config = dict(
    vocab_size=8192,
    norm='rmsnorm',
    positions='rope',
    attn_scale=0.125,
    parallel_block=False,
    init='normal',
    decay_shape='sqrt',
    batch_tokens=32768,
    dataset='wikipedia_en',
)
Each number is 500 + 40 x the weight over the matrix's rms, rounded and kept within 0 to 999. Layers, rows and columns count from 0. Numbers have three digits each.

# layer 3 MLP down (transposed), 448x160, rms 0.0639, rows 414-443, columns 0-159
528516454514491515559510544417471540492497479500450522508490488496487477464508457470485474484426476455514509444525509437571454497522435462547473467553488524506468501524532627428577494517453546483475487529476462567546472500526486500530484530512527471444570587465468484549518449514545533488474478461517484521506472576487417454507515463455509541540509466455536484463466441535471494496439473491421524562535556513470455449491510483560507515465530443501480548537429537468517430453519479
534521517491471436466505509443478448463502513508535501503578522502517507572456562558483489428476541515559481466506457517575514465472487491477490515530537519580492525565492587521491484452544438490534457524447511488475493533528470484532512538511424541578528536568548559482581476481436512533399497409464457485559468522536524459441488477510543598559460503514498432543540530454519421432531474507551452511470492495492406444477530506514527535514448436506472489468469538554556480496487422
543560535443511492539456545524531480465507509591493491503480490474535479526529498515433458506529441540548472471468512505509481431514465511486533487509446523532547475575477520485475464582497484446491426474494558577492527477530502518513469467483430430512546484469564530520462497531535536509502509531485439570519530485435507531510497408512541562530477467479527527506516504507489524406510465454510512559545451417462493487461480520533591530454469512479539504494482533508469418487563432
502546517480468488494459452526499527603459568507523550514478549481544501539413553501536457518490514484511483505504507434512489515474555506499523480429500484546465540487545484478542505486519464532485526468485540491460470520557435484503511413390481485485444511470491468542531465444530538467490457492465474502548487499500482502509515454540512490501445498419453462388516478498566537509527530558580542536494456506515476517436443513521517498526467487518538492481392535499475510390516469
434536527453562472517439451466507487476522512514495438524494537447543482476496460538497506519436578542507554514457438592490512515562555499479510509494492480489528531476564510471535486495496497419469528504497466491527471563484513497481492516461558459495499395448538530494461600528537518465473436470462528475540538482495543537476515474526522457421481512445491500467510414552531443525506596498478531444495510470578513521422482548411531451483481504497469530484502464467524541526433540
483510500536490543480514445518559474420505570470493531464525516512468526487587488467484445519586521470509501455483502523535490505500509574523543487495526497454453471481591542551478530571425563502592545558542465458519518501543582493486503534489468468537530447488456457536541480524528518418514520508462492492492512463457566509522501532555570414534590545500447482454555482585482507483529525498585456491414477433579512524512464484491492464482540533519461567512453488491542508453495504
523454488514463543485483480472520429443474478519552480475526513483531518542503516415480508483437548569506509487496519451495534475498469467523499520524505541512485473508588488498519546496556535454430490485538540539487477513560510523493548585508523485468579462499593487587474529457480446489551521450553609467449497516460629483556546508513476480529572440521448509492558466479472491542513553451551509495577477530476440549445487496467553460533515481511440473491473460457460452566474506
481468480448484431497449550507465474486530456514515536529457461501438547495464521558426475455443546455520548462532497543445496503497509472535556512561569512516496511476545478509485529460501473474501480539488548512524427430541469424495408489535571489542416482500502490525493434502481538549449534509431383523452502503522586484495488525530553520514490503492448496542589522504485547493491543502506448473484527445492490507444519543521482534521468470531512443485574478546481413475600419
561510501525481506472515468552553487470487517571508470519547489463541495449481521508448549443498509514513454512444487474507440534437482505507428527524519515491465527554471502522403565510442506507480531491476487550492481554552419495534525556545504431524488517365453560450529483549557461532459561475523491532460460434533520541525487447447501531508488453457510436487473466540538505436520448442509541536548537508462498491492468531505496562405474496589514478427526469519457499524506498
509500499557532466525451542515422550519486480485482465476465559499523552579485558498402542452533521446480491467560559523485485510436530499496480449496546469518544438480518501468511582535495504566424466513586436537536548482452492501483499571516486482507500561478544479416506433465498413523548490536518536448546544523554500538512463538520517561502504510513505458532526479462572461530447463504527467533484477511520493456499506491417502501469540528418479510504471453555439564484490461
522561480450439527481535500440546442558448530524500467434485455521489590531527580527551571563465469504456523549499570440463596488524481590436523465457505529493572463542449415476518540510500399538465405521401601503504540509522466444460427526485487434493444547452453511489611544493428542539477529511478461516503532547434503507499515540497499506521547486569510482477492488548524465493519524432498487524514505535547541513511531455463481497485495466474359531532483522558544524441439576
496503451581486455548445466481450517524508485542522481529530496608518438512445519537539515545503509519484485482488496456507530547516452558550475519495466524509440493538509474501575524423505533568460506453465520459457522488452476534488577534530470441552438512565399518521552509532484498543538508475455543547502527429461556566454495507518493533474501509532499471496524477480557421515480495478470499462532433515533531486509494453484456476458451473522469456572436522547558501501507535
537450503535516462513484513487505516466485518473510550525501497468477513475489536539507538527477455489543485566510547508503487499533545494513579557516482538422439455445499520519489465521526526509444528583507500483443491527450516629474493510553475547474541573510531573569562487551531526412471480400517568534533514464486479422492431476476420408504469497504538499498445496509454469541502450468477540525516479549524517485498489503548566488502455458472500513465533491476461456472535522
455505413417517501469487579550494509542520474560465463556452558490567524578493516471494553512499478431472563632552463424535517516553410513497458510494522487521461395494483421493519559605497489494546538456557499472470439578499529544438485432519465517531471533472488558548516479441398473511527461500469495530433565569420542530481435534516574430522528512488445394498492540430455496522508500449455454489534515470501468527500549501469473527510496480555519579541542518482571565467449516
533487507519447508579577572514550536516493532530466555568465516477487655474453469455559457442516524531566509452458448545560458526509553546520465522569490536430598583502480568528457525507455465486508498441522585502483577488478539475596461466484501506503531448507543496476499487484480542498505562533507537474481436500468499483501540520530465471468506586507507528521502357562481546533510477510451476588484473478621513500465507515530461536500541514455469526464533501528458491441555551
496455492412451510535457572515509599523465542523470472504429517443432509502498528490435458448473380542578438457561531480485518490485419527496506520538521500530525530526553498535498440469443439543425497487461576513480540490432510394499497528546450457456523538480586419486473518510496599438513484528491450503497531513499486496494422511529537504605526478472533546479546538508561438485492451437513469540496559548525461497561475450486473576476477517530508506447497554499518509561487515
515582450524486506487466520500485465492554516433495548495559521507534524506463533464501423510571490464506467463450488508480470538436588545479533495459456491496541542513464437557522515420559483461495458522516458484488417536432531452436460502493480414515483450520467545413478487495543447526466504494486483622487469506491491496441517570434520451470515508463529527493505547507542544470515516396532519481462507431513404444538521481474593531474450508462499515508451471588508508429511554
500565465540453531426555496443465527522498451565464472545468472470470599487455522453491445520499473469588559520519527555552469539486505523490536514502564490501508459521428561440427411447523463475491483523409457452536472507548500530449492540448528386473485461545464538530573564499516540484463469539552476546513518459501504582474530560522534499480504531440503566460480388533504610477502410519479480460544562468478502564465449504457452443488511521521476492482415548441494462516429451
530520505480428504461468456539467419456490504454554469431505507532462525535508571512505524512498572525523438484482486505433511499556473517468472457454524494479475485514498479478540499560492460412423488505514494576538583560476464426521575526543553514526545506544511503527511509495541448532564488547450436512484482519439510587496557460561493511501454495481486488439469523549514496552528492527471545472459579494566479546480468480504439498569504468559521489563481531512495512479479515
496482527535531578597477471492471563471542479535503568464485531507462447515573496499479597476525518547534462456516518523471480513476515476561420556509517536521474512516520482511356533492456549537507493463495437448505536458489502490465436458483488544464476471504453533477474482585512484503430563505498469471524545474512426458566497542471467498515562540473504577450539415524541458590534587506454490458465527536467518481500467457541498513507493446490476488535487466509481544487526486
509507490467540505482467481481476499507473492484495558453511522459483426518451453469509550516418541473562551434521534428446434498495516524568509472515469518486461518515528429554429490421429565534461512444459506470504482448465472464506474556478435469546514472490443519525490477516525477494469520507470473408523465552508449497502467491510464548473485414523519488490527486497473448537473464549484528486523474512486588526461500561513514480532503481478492444448475567454576512549554474
521513554525503566575510492383490597628475585468526555508562484493509449498457489469450485470479445495607460458506512526539506429538511560462545396466477542488454472491494472564491498550603518504512401574531588443442557521496490531577511541537457496501453494510445445504510529520445485488477510468586499496511477516449522497550491421454525447494534527429546482509483489567506555475532502491418416454477591471453459511507465487448494460467503456392355484489415492424521588417553543
450516494452499514553463507476526534483502484554456425530579503506453510456511496459540493511510542532564599474457478479514513507501524521537500493503539511493478514499528531503618554473510613464467531553594484554470453468522473484519500533403486519585400514470477452515512468465492520581461530604494564581521516554442535523497464513516524515437520536545494484436548462477514500511482495527566509526496490486521523539513476471507547535487488412521513454514499498519543543489469514
477461494536404484444495549493469443559458543484464503451426541490506510478524465490501504499494485548503473520528531489550443461448479503522443509503541489512447550458499457508476581465474490526413473488478507556488518448436507494399568571526450554460472536516539513573519438465580500550446526482526500475534450511529427564450484452478476436517462477534523499442480562462475473511465527496518482501501527487552544509527468491475484503494490481448451531492484521513488497582543586
486465473526556468564507513508479506453451568549545491512416411520473499468559518595469556504449474477439502564540473442499554474447418542501495474494507482483434484476470442503519504522528548494530480444454537519470411520540434511481430463526509522463496541471494529492506477500444541464534489501417572549461523500491506535529523507488490462432562481551537512536539521538471459533545506494445532462547574474510518526494459469487537511450500492459468524609495567471485482473540539
489512508492455581510505498496430494528446477536471489534464472484499538483529533502464435492505521499546402506616525457532529532528475502514523528544585589511550482591507454523513525563494481495440480459477477510512565551483472439501501473477480485572543531522453498480526518527512522482532483546464536477503453523462546485533457490572483446500445553493457521527466506585482500469523507521524561534538454509444449510481447561406483475548519463452427499511530530546528513475524521
506472513486571493483448483448493480494490498541545592496559503488532444541428551451507467439420485513436457552544468490490560481516514502558546582500477456524475525554426497484438474471473529512499475459416445490449493536515420512474457511469505465523472503590465473571500511476482465486540468484532533532541500556428485533470471458572523416462523512503521450429579506477512447481452435457497486490440515500470473486439510471477485492524498484412499408542505512454477522493475551
534485509571504540450529535520468454520544533483517444458554512524460497471573564551531517542581448507517507511515573499513513486480459562524549514585493448494535474500456475557536485491504567573553445471487534526481624583504515464540503543469511511469526439503509520477520577419491492486473467574548549519509472536460495527501479501425540497491497452455462506512482532590455487572477540525540512519504498581514483493513485468519413575511532438513550504519555500448475513480542477
424527556555477543501514529515533494536462484501497475462530521529563494553382503427501487523434504495495528438459476561480443536482492519514529493502463504468524475539488472490488533503502515469475523475502536471525517502494459510526544520501436497502495485518513466497551519469539465443421474387474521475529476514489553515500501601536559531514573452468483433523504522449522480510499437519496448502450550468559485474454542468503461580485519535473505454466431504478523453502503530
537517462522548474470490535513526560507455525532526462517592541567490497518514560481515458448473564500543465475481525513530518463520577538514559585529498516465532500521419577517509507493562481545492454459496449533503556529453503469508511543456426555505535498505527514464510512483552504532459456448487538454519462446580519493396542473506503534547456512508503491500530496477477483523473543485506447490431524483490475533454494463500509421467510453484449459460505464448458443520535466
# layer 3 MLP gate, 448x160, rms 0.102, rows 415-443, columns 0-159
483549514546522568469481489414464518520510500443537507464549508469495450452463453549492534493525555549543436522496522477571500476433480534427481547524390512478481493542494490507471524486489497517539481473481524528397480474498530488461498496537471491510459446505506570599557510493509476492476516363555446437517523476533507458527467538534509467471461452514447371474539487535574549470519570506527391495503472516514526471413496550528492523432500378554559492547446533466552489543500442
461464521490495545462550466521458514511512508448459524504538520559466482490530429439529516552526548410443508584498464464474501519475494507517487507466539525497403559386483471504552560473497545484540578528539464436496554529496416460516511558485575541472530540515463485512482453454500433477507454435480522425468440538558457478481489590504472459460460541491493509513482496524489451529415510587464468468488524544559508507486535453544431477572505481557443494489515510549469588502493536
524492566481493536467459485530501590429473499527464494494521551503440501444449493476492535455464483526506393485516499440507487490442523534534507500475509486556509557449546472541543445494451446497469480502514538461514514446510432483477495478547479497515491486501449542583479469556519509489493523509518516480558500546507524492418509473489484507540456551455472474554498451492478444463501458559485495540532501531490597491459472513485503468443491491460495529558481471465435544503517462
497532479491375494568514446474488431514530476515443544596523533543471497462479491473540507535524489460480434560447507483453537480469541578503507544507510532436482490495447466472476538534544460570518525477482487501460442505546475556522554489494556442515492624572551536484481412477418464446461539536490454521456467486514475599468499545540506493503572524535513452529481576509532460512468460461501475487525542527475572570599481514479491535518522583533532418500518491510488537448491493
513534527450458488506465524529426484550524464498515543471497508525494512480479508469514542498386440519499479516467549459479457518514506503479481499502519530541490505519528508475515499450514462468470429444466502543488502532436471463543461445499553520474470565508586538533463506525463505519497501479543522510480493559548446526497475460432385539482452490490545539508422536457546473527516466503447493527534537536420479473501477488505499444509461447461553430506504483490439487508485459
468519478463472532572497461489486483439482503557535527520467475567489500552550529433473521469492530483525487506484522546504519475483521490488436476513499543459492481467476523445473454483553514509516510503552547550529557563514457508544455559540519468535419455484554446529467511509485514463517550524546528473400505548572549587548556520514524461477506475490505534533464566583437462539490520493499463521492493487480444468523429520489557440535463443514477419497485515425465535488500566
476528553476459542486434513478437487474518485525434429533564498526497550496538514545486445520504510482491494568539503489500507501517470531583504567502526513475461481467444434575502525476486484477485388504442506459462468541514538499520495514508466516535457469472520546519423539471545547472447481481438443535460479469536516510541468462577521444384507504499495553509513504576412538518458519516508487448496484411524569477420480495440556522444492464496466408462521483525528493461543451
488523520541522438503511548437472551489571527466490474496449555550503515559549472399525547512490497532452564491557505539523507521522550465494578493518538519577506449486513520537550494520495508529587487446498506491500517476547621515472561418500495516470499568564537508572470551408525505496553434495492482513507571588499509484457511512528480502524495436531479581537533517493445488519450475532542507515474462538516494407501406445483561473548546490490506523467491490487529506547450516
537473531526540444464469475514484594501452510549500538505505467528481546559511503514473488489440490468488487491523544478598391492443546490497467449561536480508515460498479527456560556477500564536503524525494506447422558558477465491550488499515538477576501534501548467538486445540448451469489483466535578493554531484468442490506520504499513531522531544563539488479469564457498468584500494532476501516486454446508442457496470486492509487421473442526521518442473524522485584470458522
439463513431568524528532440555520480401502495451540506476488530584493531502420481482482545498460434491394484523462497477500501550500493443512505445467575427559537512568551510509474528493522498489526503411544560442444554415444516526550543523434517580518495454482466470508453470411533468420520409490449573438533535476463547455519490484542488469504560493545530601498465473527523548516470401459499559442530538504592577492513541605535437489493463496525449463552474502526472515478529515
505438494511464503565541538581521458442570518583516525552542499446543504437538503496508503393471500497508461477504509515495476529509509451457485491571502584565497474522493494478486536528485532490490534518466528466534495478485505477472440521484538510415474535513558437510532513475464483477494428515562522487518529549484442490532547500547474526497540496434486479498499494513475508493576551537504521465541421561477482505527523425552508545466578531409448537502443491454434524552480506
543559414551510542523468428489514476483484499446519542506450516470468477476546481542482465475543436554530472511532531531530463555488548456494510518554534501433422485483454471498572601476520538532453511525499500508475477498469537605472517479502456527498540533495556519499481468482487507473448477415526598507529548585424511469538433527484448440543550511529506552408535490439469462542571487492548535602548549514508464401501492453492455528510503528486434442514504501458508472478481520
496549505460495434479517574497549541453521513549472431513523488523491506442519535559429515460514466493474501505516408488517504470434409431483551468545477529584566469558503576481490433537447481550488515489486496513470442501528597508490511455530502463497546472523580507493471478497546603551444536512461441474417466501507538550464481477471515496438476538475577549554461556569516531499515462541507533435521532499421482479507603454409484524495531470501485531574517465540566620450512453
580513523527502503554466551475541583491463530515512502553501583486439466581461489522463442490462458568521552479440471449556542559479517397531394517576500534476497566575487550502524499477501478514454500467446553490528461474481538467478534494480493538494482468609521508469480471488525530486505495554471479477475402476557467504477467505573565479491512515477448551514525456596491610511506508514508586522483497548533521474470436458528525501557527558492508505464517505542431536511528510
469533547472468507445528406514506536474598516543551490436547525503484566484479465630539524556506518528433540542426466517553444467563493500531606506459454437485586473477528467537536566523520565532528487607510558543488495578528496567469545459511564507535406479529476516594560523509502454508480544468544474516466527533492508570509570502483529488475445543452471517471461511417492470457478577557481549484509424529500493480468519466501483541467580495523460549485422483474535465481445477
416554471497503498481411459511462541482549463455511481454515481507571474515476549415561502500512520479452525504497469526504400485462513594542459514478480437484513515530533431518567517485556489494467428512452462481518494543477520410477436552487481421479483512551483516491466493484543497488494523500532452598458472521484531533435472523451504463491510508479476535552501475507487564478484503423553513460455523420527482485514464479461581467475403542490579557562436510544540475444543609
450551523516566526453506438622469442517559429522569484568456481521576517523522504472476428510571459460563559460447525569450501483512472531481502462450560486438512491509476527482464478471571474495468462498551442467503474538495527449469542491440513459479551450488472479561548482526458516520465509461533488519479476424470498604545473550451570491512552547478529516476468458489505563533525496470482530493585508551534551543498494521490502489452461575488526423496443553468526499424495488
453442421526498494482512540496573529469558523542440470522495472484534551473504462486500487426560472529550468499460515500496478513450535524522506454549533477539525568494499436613542551455473492548547488503507442501498418459425512560503504457507512469493484504453432459513501513522552541484498480508502578488528562531547483479495479476500478529551514437529470541498532481482561493573481493493569582475506510509481484496502488501525482519479543581490461588528557561537424442600484553
509488531472519476415573548538545471524421483486509460529471471500511537540522445448531454556454543461525515512552531471506500485521503514425556490545509455485506519508494481501552492566553474498472513516482487602511527525504499506502554466522442537495453484568588467519501536484542522465554477466477528531478409462423563494496530466526509544467436520530523454477503515471445488473484445532555472519531476361526494535525538597502533488487439462560535496428531516535431503570563545
498492540464478518496458446463510431506456498462510538448513508445519472487437476487515513477475540478521523499491526463464395507437556437520500497500479540490521535523518435564470525448457568533514506459535506486464452501459403445507462562518515435549499539463437490514491412523528449496492493497481521473523460544445477496553409473534487553415523461510490495462500468464499468540546524545500563426541509541502608565522503533525484511570502462478551486454478576474550553483554509
494489529529560463530506539508498465566523588490502494435485497486531421492506552467540441493434441555520426398510619494529624541500503555521515505494525474474474485471489539457583507488500583497481457570485532478434480463493504469494516462549447496518484393483472462510480486484494552451448596541473519397476537491476462503559530517499576498487533450512532542540503543550481490534544538517463547441552509522415536538449498461512439409568519486436411501453531580485478584532562487
491472525464502512424480516535481465538483487419495571524436523451560479485478463481433498445448464478501463581521476557536510506502470575489396478466456521530500521488490495496384437542516454512470536462504471541472526566497502515513514450605520462450528486491505549510506576446521524503504498426520443493429475459545487542497534483468510490572472518465452440626451448563484415520532510527438530475492511491512512460412541479541486482525486512511503462532499534435495482519545456
533507436464518496541511503564456516495471553547488557605566453570483463524490473468433550506512466493516553514486477466453459502501408480461460533529464495466455472493520504526495438490492412429513499482501620503518468469459502552540470512533466541511531482498539480473468408452501508537498538543491443528479508531455423535577508479517500566547432556537536509465569524477579521534537488500511537518528422481448486514497434545551512506530467490458570533487543541525461492540442497
433472550513425459504566446532412524429443547485452484431487468486530439409447489443455569487459514491475594478436451458456544591532466429513494390543525486528500498479590516508507478544427498482428496504554456501487552509571494461499466510465512531574497471423521556424478471491490581484530534569506475591526529550480441491516531519517535530498449468485467451579400493576514530447526487558573545535523525446457477546548491453481475407486431484515548512479534500564484434498509472
520463532499452576532501511487484465523424500540528454457494475489476547522512528506439481557452465421509481506596492501563550515491505514495543502530574497492517445533487443507576526556490473460494462464453440516579492488498501464444448471426514490524524555558455494541470536531501502550491480586540518489509467506569484562516454476557464469446473514490468538550499563575478508493518524476476535461554489567482528475503440563476505477526531451475511481555476495548499493441481521
426523398475485587524441428517462493466496511504507560492502455542484566485476465508536562490454525468448460533570494432447506498437543484488472509476569552471448477493463480398468464511550445513496522520535502460516566427525435481462460574466500456438487545503496469552541502440505487526545563514475533466511453539431482461529484569553506502501447578495490499445519419526482502470490507529514471509493501445483574545531465454439498457479498547472435564538457492444516506485511469
479419525507506542458513506517447526516500445545458461495545485554470469534500483536502561486445511487516523512483478508505556472517481476515492549534451445492545471486440479553488469423470553543534499456425504488491531492545529451538524553508487543522519467518576575479485540478469489531525487607440551484557585472465406534486478526464601453512601474534618573480549495473522498491519530500469505509410490543481526442555552431477489478513521465473493458475539510493506525477510443
533534451483501514529464482531458493490536490434460521492559483531527562546528472568527504514493443421506452522520578425512474484520447475493535497501462479488479546442456465528482524467498505568518484532439523534521544490502551605492514525516485540515480516510480517547543552540485481528516427573513480510475520467434489469439480527477407551475541479461558507420472468476465504481485502451541476507454501565524551518530532459525509441572528501497555455514549456546546573465529519
518553538489419514487461505511453483521421527472475511496494519488517458455477514501551555498425517454442599493530472466522518535521458463512497487524498505519492475489511466475510536538527484553543507506476469508474521518474452435542475539516534482500465532442511470458511568459554476445522510547500473533422506513462454514504499434481483482394537541515493467524544522509554454491488463496507498480496496550545423501519490507473484556528535458529513556528479550469488570560460504
# layer 3 MLP up, 448x160, rms 0.103, rows 415-443, columns 0-159
497431458464483537470475444471536458481504453548466505502494438522529560425531480485472552552567474420513454503534541474479528490485457535534478460499453483469490544486541443536517523448482436542452477513524480460486495460445474543491463475502586470464504470418466504472531489555486510481523482598483500508464487472503488485452535485456480523464470533458483481389444439581439492527462494449445562486451559476494500505473566503486476455550522478547494499540562432448517579442480524
477467465495507497481516470521444473496478519512500496493505504493443548511519465539509472496443496423502529525494405474418479534519540522477469498531573500514463485489500481532549571486518509531522510576439518426531471515487512510474470508538510523491487542509444516541535459523551442463505458473510502440457468549509471483492501515499499464507499532495517506493537451492468465503443534553473530458504521540490573516489498488504409506550492500551460503452440499550516545475498495
477454484510500539505512516488492458413482438530455492512516498485406501476524451537468544483463559507514513457485540505429494498480489476529483497564450462469510492516431485533462449487483521499484491526550499530533513519484558465526480567572524527532542502534493504496476548529548499582544543542530510498526523486414531508460472523486514499526575498505521523531505520492448464522454424469396394456496459525446520467525547485437451504503520478511477500533508465443524515555531521
539461456542540568567442460519496478519475510475501497442491456469447549509531509509490529390510544511572452490541514456430453427458475524470477522467461464470550464465524463532430533498528471475502500497454526523448535510486458535536565467534473457476537527512455477564527469502447485512512541482502533523539538512466546452514484541491505451527552545548469452466479513477495414509486503521458527543534450469453504485557480435494505487508593495497462505474524494533452463495479486
490435486556521440616449554490493478555491430456522536523452466473484488536418515524482500462446482462441510540551555480490525523462506503511488503493489437557551479507404528436503457459496488554480518501464485512485503551457484514497554417499505492504482500557467528455492499498469492576485485465543458501523454481545419461479547524530476531558472459546518502520477521435533491546535455461415470582559495524549474457469520553542521492559519458502512494533496492497549477509525471
539451558515522431446443481469448525541491456484439518533485520472536542410473485570560455481510509521474510509547537517459566522521556494489537521525528451540473611484474544565504527443404488528543427487544450524484483484428536492440497413519524519470503545455489513484560514519490554490494439570472513583542463435509449569413487570481477450571504565524514570439565466535482517527560467509531546509517534475442536486502454492512445500471448528471551518512520531480521526495569497
545486584546521520499441451510496533543502583532396517549494504569504456480561480429487506564569525489457473469465558499494580527553467557572479526435391458529471515547480478548432477515486516464470493467550449455461442514559541518514508531486480525499535446490471528486406606526552491483524453456559578503556498475519447460546434468494480487471565490566503540489496524526462475491458487534454536519503455540483552520456457537457547497511504521529515513516522492401442535532444525
392448514473575435489536528508448521489456514418446529494456572538482528486496504478565517588522455531504532516539500556538537516552485477480464438484478487494542488474500545499531508501492469451467511478612451412464531427480527485513489476506515560443474499581511499552488504487421581481509449504490493471480538506489480490505509572522497472523538546495512501526467540505460493544499516545526398468523431549500505516506504495486464486513475566451531558579526524444547491448439530
553474526507455503514560469517549499513483552559598529535548438518460449468510508524493467498451483491548491541443504448555560447529487429466437562501465529499500587491464556546513441463494463447508525488471532463524400603570529527526579469460473555511549530535506488552501498413516565444429534520473467519476488474520499464551528437470481510497462574460520507499472542493429505482571497525458469452502478491492531498479475450521471525510504454502515500495563478488510447543514549
533450542457543609471495446526483539514452508414458563428494461590505469444411503491527490507446483513487486437482540460524444417506543514483472483514463501516500599539573522475514475443453564538542583403405468531469500509524522450465553494443549497456463467486505474492520497541474462417584578530482533532523556463441481493502470494508474548481544496476514496510505515467550510490485447546550486542490448497574553567555590557436472509561431485520548535511611485477445564493500562
509451505488582561441483563529586490500414484489508500463501495419535554496525497503418485496475457490496474513550472477507464527490490516444493461512514485526526462447423514486446545526518474479497416502506501550506502500490506580479494443543459591445531537440567533485447504470477500445495451540573495423503468540473484446546514526510533496472479513467522472431438489498423501455540475495530466508440489468505489480503545466503570468508578439493522546498564525440470581470446502
446473480513489478502562591485515502480455526481530439489522479558501508491421531510555456508534476497510489466478477467431526481505438508535543498527453581567534540503483476392445444473444505506543460475561507448477515481529563504579492504527521537475515425437475509481413527531511565526535515504460489517531496501581560529500558472509551516462503513400492442527461515443493526535502489568543474527484537491460519583459537500423481483482480514553554517496555552558480484515494482
535454494571463538505538387502492513525486487516571585559547405544546500561529490528492509459464559537491504438446551542505573443472541478463494565461559515511473491494482486425454574495577555370471530507448434569572501478449437535476458520440517499517551507533503462444551494475496555521468567549543556473547443495523500504500459489472479475543543513513451449520488490491457544491446473516608529563443538542524495537451509476472453444546501505456517436428499521536474498558483444
477555504420476569462485460586420463445527456481449501440461524489474559426534548503561486528533545436462467504507529517445453504490500482501621466458449477481591510461645483472507525473507567524522522545495432533444584469578509503462522477470467453497439478474465542517508516477463443519562508427585505577470444573495516491509430500492460571530438530504531459435469518476532493419551460525513477488547551436574462542474451528444485494484419523422448504523491456492503503475485500
482557490605467516530565538420564482537480531470491533462618554499511543453530441531537539587463586513474446474493552578540496560491493472457520517524435493458537484466506602540501492571462541467523438504538488539472444483480490486497497504443502515554497563621523424507445430537509411490502496466527510500569489595495430551476571541516501446423526485471459530452429478462434487522490504515459520557519424458482526516511526504454527554593481508469490500535490518517514464549475532
520404565508488460534551496474513510504488505562513560526532454541530456493461571536506500524471477537507527516499606524464513502527459484489502504519537492460483496553529569497440482558469489499500561472510559560560439517513458546477466479453547548517542515506568548536482540545486524494491476530562560487519539449501498506585531504571570491499509477511483444475507508496531472523464524531515534548527513561535535547534504513477459541507564526514451508495541412420476485490433504
527477492520542530424519491490499428568478530472525493518490487491540510572419478487467504497461489422463517493428563414505516468432512475543537418467480526525468522502450471457487548489418588478481558522525434492444456521441532554551493443523443498471510408482452499589508503499526541558569518462405546541488481488578496529502531545516546452520482520491458564495416516496602447516520486529493527553550470531435486503435534438548497452509532526563459471495565562492555520554444475
471574488572518447514500512503445556491541492534456522519472472518591491492488470481517461459468479511473541519532596533552461535500507512510542472543507463555520527488507473501463469448453553504583524503476518430485486491565506520478518503490516458485423496525458471500500475572527543451511519430509522515471469473579525477457479498411531503545486572571551500521510415484519526492487426469464483470481494493504498442511511494475506508472505574521506541529475534501491513502554494
501496487490494490492513501497467509546473504530489521492525479486484505515468506545481476579496498573460490484533463452561582421499464507487464510468553435609520479473464496521518510518547558469507478486511499510521478532467554492610487519552473543534528473468539512524534440450534497456454474459515502496548529496527506524553500489482479524489429503520549380559478576537489518429444462516479536518566437459567493544502520523488457533429566527479521549464492490554468450548485511
557507518480498460513491525540510499461544532529535483503540557466541493520515471524513464451524471485489510499457542608557575511521517526493494508512541488473528506458485548580514493524513466462492499508544471538501521587542547498511491474476492544464491490420540502424514566478523509542509508513523565548421547507521480568468497558401538456551518493489476474612501467479483458493508498447504512472471507523459513464530528422510520487444485543526575482474476464506432459484429491
517527548443497428468515462538533408541532566540470491487559529543460531427555449431474535456556513510491487524450472625476444547553510550483554457501476457473499434480542476469427482601478555414488498530452445554578529478520564479519478452501500485440539517520438438512504516505570521533533483488603554519512493543466570479351444491526521461522515489546485441445491488457483485416466498500517496536484512447572414453478486524573490445440516498467514468586468456542604452585485497
493480533546558493513517522503503458529468443434443487513403515482506603444519532591443483500520489542460490523542554515555481491417468483467393487472458468500469563532475514497431503509431511526501526435409558500497519540482455468524500482600522507467586538524460537530462502521568481483525568507473433439455435481491515547536461494449564487550465511512500455569458460523530504551516542561473487515508516509453532466509550477487491516549473613473514477552503461510451481531490483
494487532469562550497521473535453487487528493469608464528480529500534501561510490461512496521510572489466505493484509501525542555586538581475516510552515516411451461513458535506510462451488526484530534490567497417575462545568487496545504502484570500554526541451473433498499553467458538480559534537474518533476528472507586484446540598450499504479476581502525510486444489469506432555529450548513449457489538497504471446544494472562465466517515477544481566459440427471499517504487375
519442524418415447487463472457446471459531476444545506511500511504569467547488510401441463493541553506514414453504507540474524511448572501451476549557515480494467484569509527488501456503504482515384489560527566489506519537507499495524505590466500506500532490499514516557493476473543573543524498488421492471427506470565551403529470577516589468519511490459566485474467472514475431406444529516402465521463462501496567540483476509496503477505415485499556526497500514396458574581508446
540471545462531387481496487522494537462556501485530556518529502530493483567454472524562555495523534535470553494353447540502514487486515500465492479476466477461458539448440509466460530479527544490501506534477495508425427447492507548534511539490502481464457527456522441436463444484484499510472484423511443494460543485528442506484541512477566470511514427534584452494508516511565474557483499476510453463496556477516535515506519502583516505456483478513603453494497455489401482521476498
501493513445470551472482457515497481497576492500446452564419528561487517469517406466559506556536503507510480482491553536518470485442467564458460484513493515479459470464544532524526491490499512487522490489591496529561540434493520522535549496524483496417531484536502510568503452515503400573528518522553471474504484509507526533528504535493485555484527490510495526486486513507505458541530568530443455470594468499566578542537484486501486449520557525525380516533390484523503517570503454
459529450512407513462517543479435489534473465448521504488450488486544533455495499510613493514530433476480376488507548462476430527443532511543448536467489521492537490568470519519475439556480429510506472530541542517492474476482550464452561516519454478461531513475450530519480479525524489543501493511539518491470450459525485497453485501473516464430425442420371532532519527538405482512483574471515502503518528475486555504483495536517524518478468524551476523494454503444499473464522504
541507446437527457487480474446495474430551488502488539506493470510462511460506426569438472467579448485507406575523517483513504506497491474514514496465504503534533531472468530486514509477471472531487453552534499475440605469484470509458504490505477475485483492509493522460476537495494513532509467555536423456507463492528464489501447458455482510537456492524534489497533463520520502492536528512492563515423451598471563534530479434483514489504427485525489544508557509498498627456519478
490494512561555528499542468505502473542525514456532532515436491444561452504448466481438553537532424506458562551530425539470415519463445475518438429426492461514482509478546437541517515442439540477490529535488548478434459517500474561543537429467501411502451517468474488532466502494518514451473520521554465498484519545398462434611473470477503426436590513507488457468473500501480546501538540517488465564600479493551465509527454541478503543503451524508557499538481512560495544509489547